Part of a small language model's weights.
Size: 13 layers, width 512, 49.3M parameters.
Each number is 128 + 32 x the weight over its row's rms, rounded and kept within 0 to 255. Layers, rows and columns count from 0. The size above them is the row's rms in percent of the matrix's.

# layer 10 MLP down (transposed), 2048x512, rms 0.155, rows 1983-1995, columns 0-127
size [ 99  96 100 100  99 102 101 104 103  99 102  97 106]
[[107 122 129 200 123 133 137 171 137 159 145 154 166 152 138 116 149 179 148  72 140 175 165 132 117 153 114 103 163  93  69 117  76 124 107 125 114  90 204  89 138  99 158  93 121 137 106 147 168  71 139 203 136  81 137  78 126  99  96 132  82 112 141 115 131 120 199 117  80 111 150 103 131  63 109 108 140 144  88 151 132 162 168  93 152  84 129 103  98 207 142 135 139 151 117 103 162 151 201 165 110  98 121 117 136 142  87 127 117 177 148 171 172 128 128 159 124  68 144 160 126 122 112  86 152 154 130 134]
 [177 134 179 167  72  88 135 112 135 122 156 107 135 134 139 154 116 146  87 115 122  60 141 139 135 149 107 113 152 161 103 145 130 109  84 175 149 107 114 115 113 115 104 175 112 127 103 116 131 108 122  59  96 137 128 148 166 112 145 195 170 144 101  78 107 178 148 139 160 122 107 103  85 121 151 129 112 115  65 124  89 130 137  99 189  93 125 179 112 167 163 101 189 176 134 136 118 167  85 120 119 111 152 152 124 133 167 182 105  92 158 128 119 152 176 124 148 132 104 179 187 177  66 141 141 156  46 146]
 [157 148 130 115 115 134  90  98 166  90 113 144 107 130 127 118 168 120 131 129 175  90 125  87 107 104 123 152 120 158 164 118 143 111 103 116  98 150 176 163 125 244 128 150 133 175 114 105 120 145 130 174 132 115 136 114 173 149 102 175 108 118 104 110 140 124 105 142 135 176  95 115 144 200 143 140 151 156 147 129 131 170  72  74  91 105 119 139 120 166 123 171 145 163 134 156 139 149  98 110 145 110 135 139 176 130 102 177  91 141 130 118 159 167  87 104  98  91  93 166 155 186  79 136 154 139 111 134]
 [104 142 154  91 143 117 101 121 120 152 116 128 144 141  76  58 146 100  55 113 115 118 128 124 138  63 132  79 175 168 117 123 100 142 127 106  88 179 104 138 192 111 158 118 138 163  87 158 147 105 173 177  98  86 137 130 174 159 134 144  80 156 101 134 168  69 115  83 103 185 108 130 113 149 107 148  97 108 108 117 145 124 126  77 185 130 120  96 132 162 106 174 108 161 101  75 135 148 150 110 126 132  95 137 108 128 147  60 115  79 108 128 214 137 120 143 180 111  98 185 208 117  70 103 136 147 122 159]
 [177 146 167  74 113  98 105 126 129 219 127 144 149 136 104 145 132 155  92 129 170 192 143 154  61  96 170 144 165 163  79 172 143 135 193 151 141  78 182 143 164 182 142 133  99  57 149 118 142  78  50 127 166 143  90 148  99 151 112  76 144  77 115 148 116 185 202 132 104  99  77  97 154  58 164 135 106 172  93 145 150 138 147 140 183  96  98 106 120 148 115 156 110 175 138  67  88  95 186 164 172 143 149 127 145 194  96 122 129 165 113 124 125 151 153 145  86  93 195  64 164 199 146 108 190 158 139 128]
 [153 152 157 175 142 113 107 132  72 123 116  78  95 100 118 136  86 118  86 156 121 143 142  81 112  95 112 115 118  92 122  92 146 176 112 128 125 123  64 134 134 137 110 108  72 103 147  95  89 121 155  49  60  85  85 103 152 122 141  42 135 153 101 107 152 119 127  76  98 145 169  71 120 173 128  86  80 192 154 118 148 150 191  72  96 147  75 138 102 104  80 134 154 205 111 140 143 181 145 139 115 125 134 142 196 165 116 112 152 109 120 146 170 163 137 148  32 165 127  98  57 144 166 119 138 131 105 125]
 [ 89  97 156 181 114 158  98 122 140 142 104 167  91 100 175 151 105 131 178  94  64  93 100 145 135  94 150 162  71  96 102  79 135 125 139 121 166 142 120 141  69  42  99 106 105 138 105 150 162 131 139 149 108  99 170 113 155 142 115 114  41 141  98 139  90 154 141 104 139 125 134 136 123 103  86 119 161 147 128  90 154  74 138 127  98  91 108 103  78 138 138 156 139 100 131 150 110  94 170  98 122  95 143  60 154  98 140  56 151  87 115 196 129 137  99 168 147 106 191 140 121 132 123 131  99  96 143 128]
 [147  81 113 152 124  98 168 148 122 164 148  82 161  89 177  54 110 158 120  99 115  58 138 153 168  53 105 128 117 132 167 108 126 124 170 174  83 136 135 153 148 140 137 155 118 144  92 156  85 107 159 117 123 112 107 164  86 162 103 110  87 101 126 174 107 125 133  88 187 160 160 131 159 153  87 213 101 128 159 175 105 168 137 108 205 136 130 118 112 132 122 212 120 128 150 190 112 141 120  79 132 115 150  88  73 129 115 153 114 100 179  90 140 154 128 131  79 143 135 101 107 168 144 147  87 142 125 147]
 [108  98 164 165 107 128 216 143 176 157  94 140 102 172 176  86  98 142  96 114  57 159 108 178 156  43 103 128  60  76  56 148  98 192 197 117  65 126 145  88 118 154 135  84 152 209 129 139 143 107  55  77 197 121 215  99 143 108 106 106 133 142 124 130 129 104 152 168 114 128 132  79 123 117  93 147 103 100  80 103 105 112 109 153 149 141  70 133 131 127 131 115 148 127 125 155 139 115 160 160 110 152  83  76 166 167 142 159 128  97 161 103 107  60 201 181 150 135 134 146 130 153 160  79  58 128 233 139]
 [180 223 171 145 103 143 180 141 137 143  73  62 147  58 153 145 110  99 123 130 127 123 128 122  94  72  98 170 153 142 138 144 150 154 156  84 120 123 136 105 173 136 145 117 167 196 169 133 180  92 174 153  81 137 183  80 165 122 105 122 201 123 129 132 110 151 151 120  98 132 115 141 153 165 113 198 106  98 144 140 145 134 135 141  66 104  96 124 169 176  90 139 109 122  87 130 157 120 129  80 119 126 111 148 137 135 129 130 149  87 161 149 122 100  98 123 109  87 172  74  95 156 102  74 142 124 119 129]
 [199 158 150 132 141 119 184 150  84 157 149 102 169 147 152 153 169 106 164 102 156 154 115 133 179  81 118 141  77 130 113  59 129 120 185 197 126  88 101 170  87 150  91 116 148 109 132 125 111  54  66 143 180 123 202 141 137 127 134 134 143  97 144  86 102 173 163 142 123 162 128  81 134 125  90  95 108  96  88  76 112 124 116 168 140 136  92 114  90 198  84 180 100 144 135 110 101 143 180 156  99  51  67 138 113 100 117 211 147  87  83 145 139 142  50  96  82 164 138 132 136 190 131  98 153 104  94  96]
 [ 30 186  87  76 151  75  71 133 131 115 164 170 133 140 164 111 172  93 157 142 141 120 165 109 141 158 104 125 137  78 183 177  83  93  94 106 137  92 151 139 190 134 131 113 131 168 146 109 162  69 132 180 119 143 145 125 132 175 181 171 113 147 130  49 156 191 118 131 104 155 126 118 114 156 139  89 128  97 146  98  96 161  85 169 137 226 190 150  90 128 105  98 120 112 171  76  83 154 159 173 138 132 156 126  94 197  86 117 124 111  73 125 121 137 156 151  96 182 182 205  87 162 100  93 117 127 130  83]
 [ 75 172 136 113 120 190 154 115 124 144 141 137 130  61 138 104 110 110 165 144  98  88 118 139 116  96  97 129 166 160 154 101 159 133  79 100 121  83 142 108 130 127 163 125  68  56 109 145 133  88  78 173 100 151 110 165 169 100  87  99 149 135  87 156 127 157 147 132 131  96 157 138 116 116  92  84 140 103 105 164 148  76 119 171 145 126 154  41 125  98 149 155 112 109  58  88 132 120 138 114 156 106 168 162 129 130 127 114 161 100 120 122 107 118 108  77 115  99 110 170 119 141 125 137 142 134  78 138]]
# layer 10 MLP up, 2048x512, rms 0.213, rows 1984-1995, columns 0-127
size [103  90 102 106 101  98 104 104  98  97 102  98]
[[161 115 133 104 115 145  95  94  68  84 165 146 127 140 101 105  68 123 107 153 135 112 176 166 158  81 143 126 100 173 124 106 141 108 144 102 121 143 148  84 127 109 109 115 131 144  92 117 123 107 141 145 150 156  90 100 173 130 167 142  99  80 130 118 162  88 121 144 111  94  63 180 157  49 115 162 123 125  60 129  77 115 130 121 111 192 100 213 175 126 173 158  71 137 126 132 171 157 133 114 188 143 110 130 128 129  90 132 133 126 151 178  81  95 117 157  99 141 159  95  95 126 131 150 124 188 129 131]
 [150 148 170 105 121 124  99 137 101 168 163  99 130 119 172 181 121  62 117 170 100 131 156 131 188  99 146 142 166 117 132 144 135 157 118 116 122 120 171 168 148 140 148 108 116 176  99 115 141 181 145 160 118 104 114 129 135 142  43 105 155 108 131 166 177 154  62 160 100 111  77 149 106 119 157 133 153 130 185 138 104 112  95 104 181 122 155 126  91 142 197 167 137 112 128 138 106 141 159 122 124 116 153  95 148 107 137 132 189 139 163 162 124 149 183 128 147 138 156  91  91  77 114 106  91 168  97  79]
 [114 116 118 197 182  99 127  82 140 123 152 122 164 156 194  96 111 140 146 160 170 192  85 149 122 105  71  44  98 129 164 126 104 157 158  98 100  98 116 149 134 130 127 122 138 141 121 107 134 136 152  93 138 110 116 128  97 138 102 135 177 164  92 146 119 106 121 151 125 132 149 102  94 108  40 128 124 144 147  74 102  65  89  56 116  92 112 132 167 116 112 136 114  87 168  96 162 111 113 140 108 135  88 122 178 229 124 130 150 140 105 109 169 149 171 113 163 110 168 115 158 155 150 130 141 184 173 127]
 [170 131 135 132  85 125 111 168 117 143 128 164 163 140 152 132 174 136 121 102 141  71 106 123 120 135 138 146 113  71 129  74 116 142 180 178 129 137 136 183  97 119 176 100 109 137 121 171 140 145 170  99  75  98 117 100 126 191 145 155 155 148  67  88 110 101 140 143 144 116 174 130 148 179 120 104  91  85  62  29  60  72 144  72 119 127 132 117 145 157 136 132 124 154 128  62 134 158  89 131 129 139 189 124 163 116  86 167 183 132 159 104 109 134 130 136  82 150 141 147 137 167 103 100 177 117 203  76]
 [153 161 115 171  92 124  85 149 104 103  76 162 139 152 107  90 148  76  55 178 120 127 112 152 127  89 172 128 173 106 142 107  87 155  93 142 112  70  93 117 145 135 145 113  80  80  99 127 143 132 185 126 140 157 141  92 127 119 152  84 127 155 131 100 117 147 117 126  96 181 153 138 194 138 113 100 151 118 132 111 146 148 148  96 110 186  97 131  76 117 122  99 101 168 189 172 114  70 162 106 155 161 105 109 140 169 163 165 138 136 118 127  99 131  49 147  98 125  78  70 170  77 135 110 168 127 125 184]
 [ 95 137 126 162 160 100 147 122 104 108 106  74  98  98 170  60  75 119 108 113 143 129 117 140 130 120 112 141 107  65  73 161 119 193 131 130 145 159 111 107 147 143 139 141 142 133 127 159 137 198 124 144 164 110 170 129 123 149  44 121 127 115 138 190 146 142 105 147  89 136 224 148 156 169 140 113 134 184 205 142 136 182 189 101 114  82 120 152 141  99 116  84 127 163 137 153 110 132 133 177  67  81 136 106 130 174 102  93 135  92  83 128  94 106 207  73 141 143 164 147 154  95 125 121 182 178 155 121]
 [180 102 119 145  79  97  80 141 125 105 127  52 206 131 156 138 110 145  87  85 135 130 167 171  76  84 147 145  93 137  98 109 157 131 155 110  96 167 134 194 140  57 142 110  77 134 135 128 127 107 142 127  66  84 160 127  96 109  96 189 108 154 162 130  69 114 167  83 162 153 156 107 137 146 185 187 109 155 103 170  92 154  70 145 174  70 122 156 158 118 143 108 179  87 144 184 120 134 118 149 143 161 154  86 113 182 106 108 102 144 143  81 139  83 132 168 125 138 135  65 133 132 148 119 158 141 167 115]
 [ 94  84  71 116 126 130 106 124 100 126 106 123 189  81 109 111 152 133 139 153 146 160 116  93  93 101  77  79 129 144 116  63 154 114  55 104 122 106 145 161 148 171 103 140 140 121 130 110 156  75 151 131 120 123 102 118  91 111 118 154 126 126 145 117 210 115 139 119 107 162  70 132  87 127 213 135 116 116 113 131 132 166 180 129 163 104 108 158 166 104 133 167 107  60 124  58 154 141 162 123 131 116  91 111 125  86 179 120 106 123 158 122 158  88 153 115 114 116 128 142  99 133  76 117 185 154 115 135]
 [104 120 102 123 242 113 130 154 117 156 136 163 134 144 131 145 106  95 117 124  80 157 108 135 156 156 199 119  98 126 115  85 109 109  68 115 103 194 114 145 116 112 120 180  82  67 110 146  31 159  72 122 154 136  71 111 132 143 125  78 134 102 191 122 133 123 130 103  99  95 158 157  99 174 166  96 137 101 112 131  82 138 115 120 178  83 178 167 187 115 156  81 139 106 103 156 181 146 177 146  96 123 130 116 167 112 100 136 171 115 135  90 181  98 114  94 107 119  94 169 148 162 160 113 150 113 149 137]
 [105 113 137 128 128 139 135  59 134 138  94 103  98 152 137 120 106 204 112 118 125 116 101 118  97 149  64 146 136 141 138  88 115  89 128 127  61 135 142 132  91 133 136 105 108  74 114 105 108 156  84 112  72 113 166 148 106  98 102 119 198 127 145 127 105 104 106 156 226 114 139 115 153 141 127 150 106 108  82 146 112 149 109 127 127  78 131 175 136 113  95 167 133 172 113 145 110 141 161 142 141  48 107 137  68 118  97 133  72 134 134  59 119  99 134 129 104 127 116  92 129 101 158 129 190 157 162 136]
 [173 143 150 143 128  78 167  73  97 187 164 126 142 127 130 106 140 114 168 139 166 146 139  73 131 146 153 159 139  99  94 150  89 163  98 106  92  70  85 125 117  95 174  97 180 139 108  84  89 166 101 139 111 140 160  75 137 169 140 136 154 135 175 164 125  87 139 157 161  89  75  81 148 137 159 136 166  82 139 146 123 195  98  93 166  90 115 112 146 137 133 164 139 211 158 109 141  97 106  83 198 168 216 121 162 151 133 149  96 132 102 128  99 125 106  93 106 105  74 127 116 147  90  93 136 158 102 157]
 [122 139 149 168 153 128 167 139 118 177 105 133 129 141 123 148 111 117  64 128 138  89 137 116 122 113 113 135 134 107 170  65 109  89 150  90 151 126 116 119 145 209 110 133 103 125 174 168 129  86 130 135 149 147 166  88 120  82 109 128 134 152 101 136 176 138 136 119 103 124 138  97 108 107 107 124  86 116 145 128 151 128 108 104 147 127 148 194 105 151 133 122 157  87  88 110  97 120 148 104  61 149 171 118 162 140 104 146 113 119 132  60 150 106 110 116 130 106 108 157 119 115 199 152 131 113 170 210]]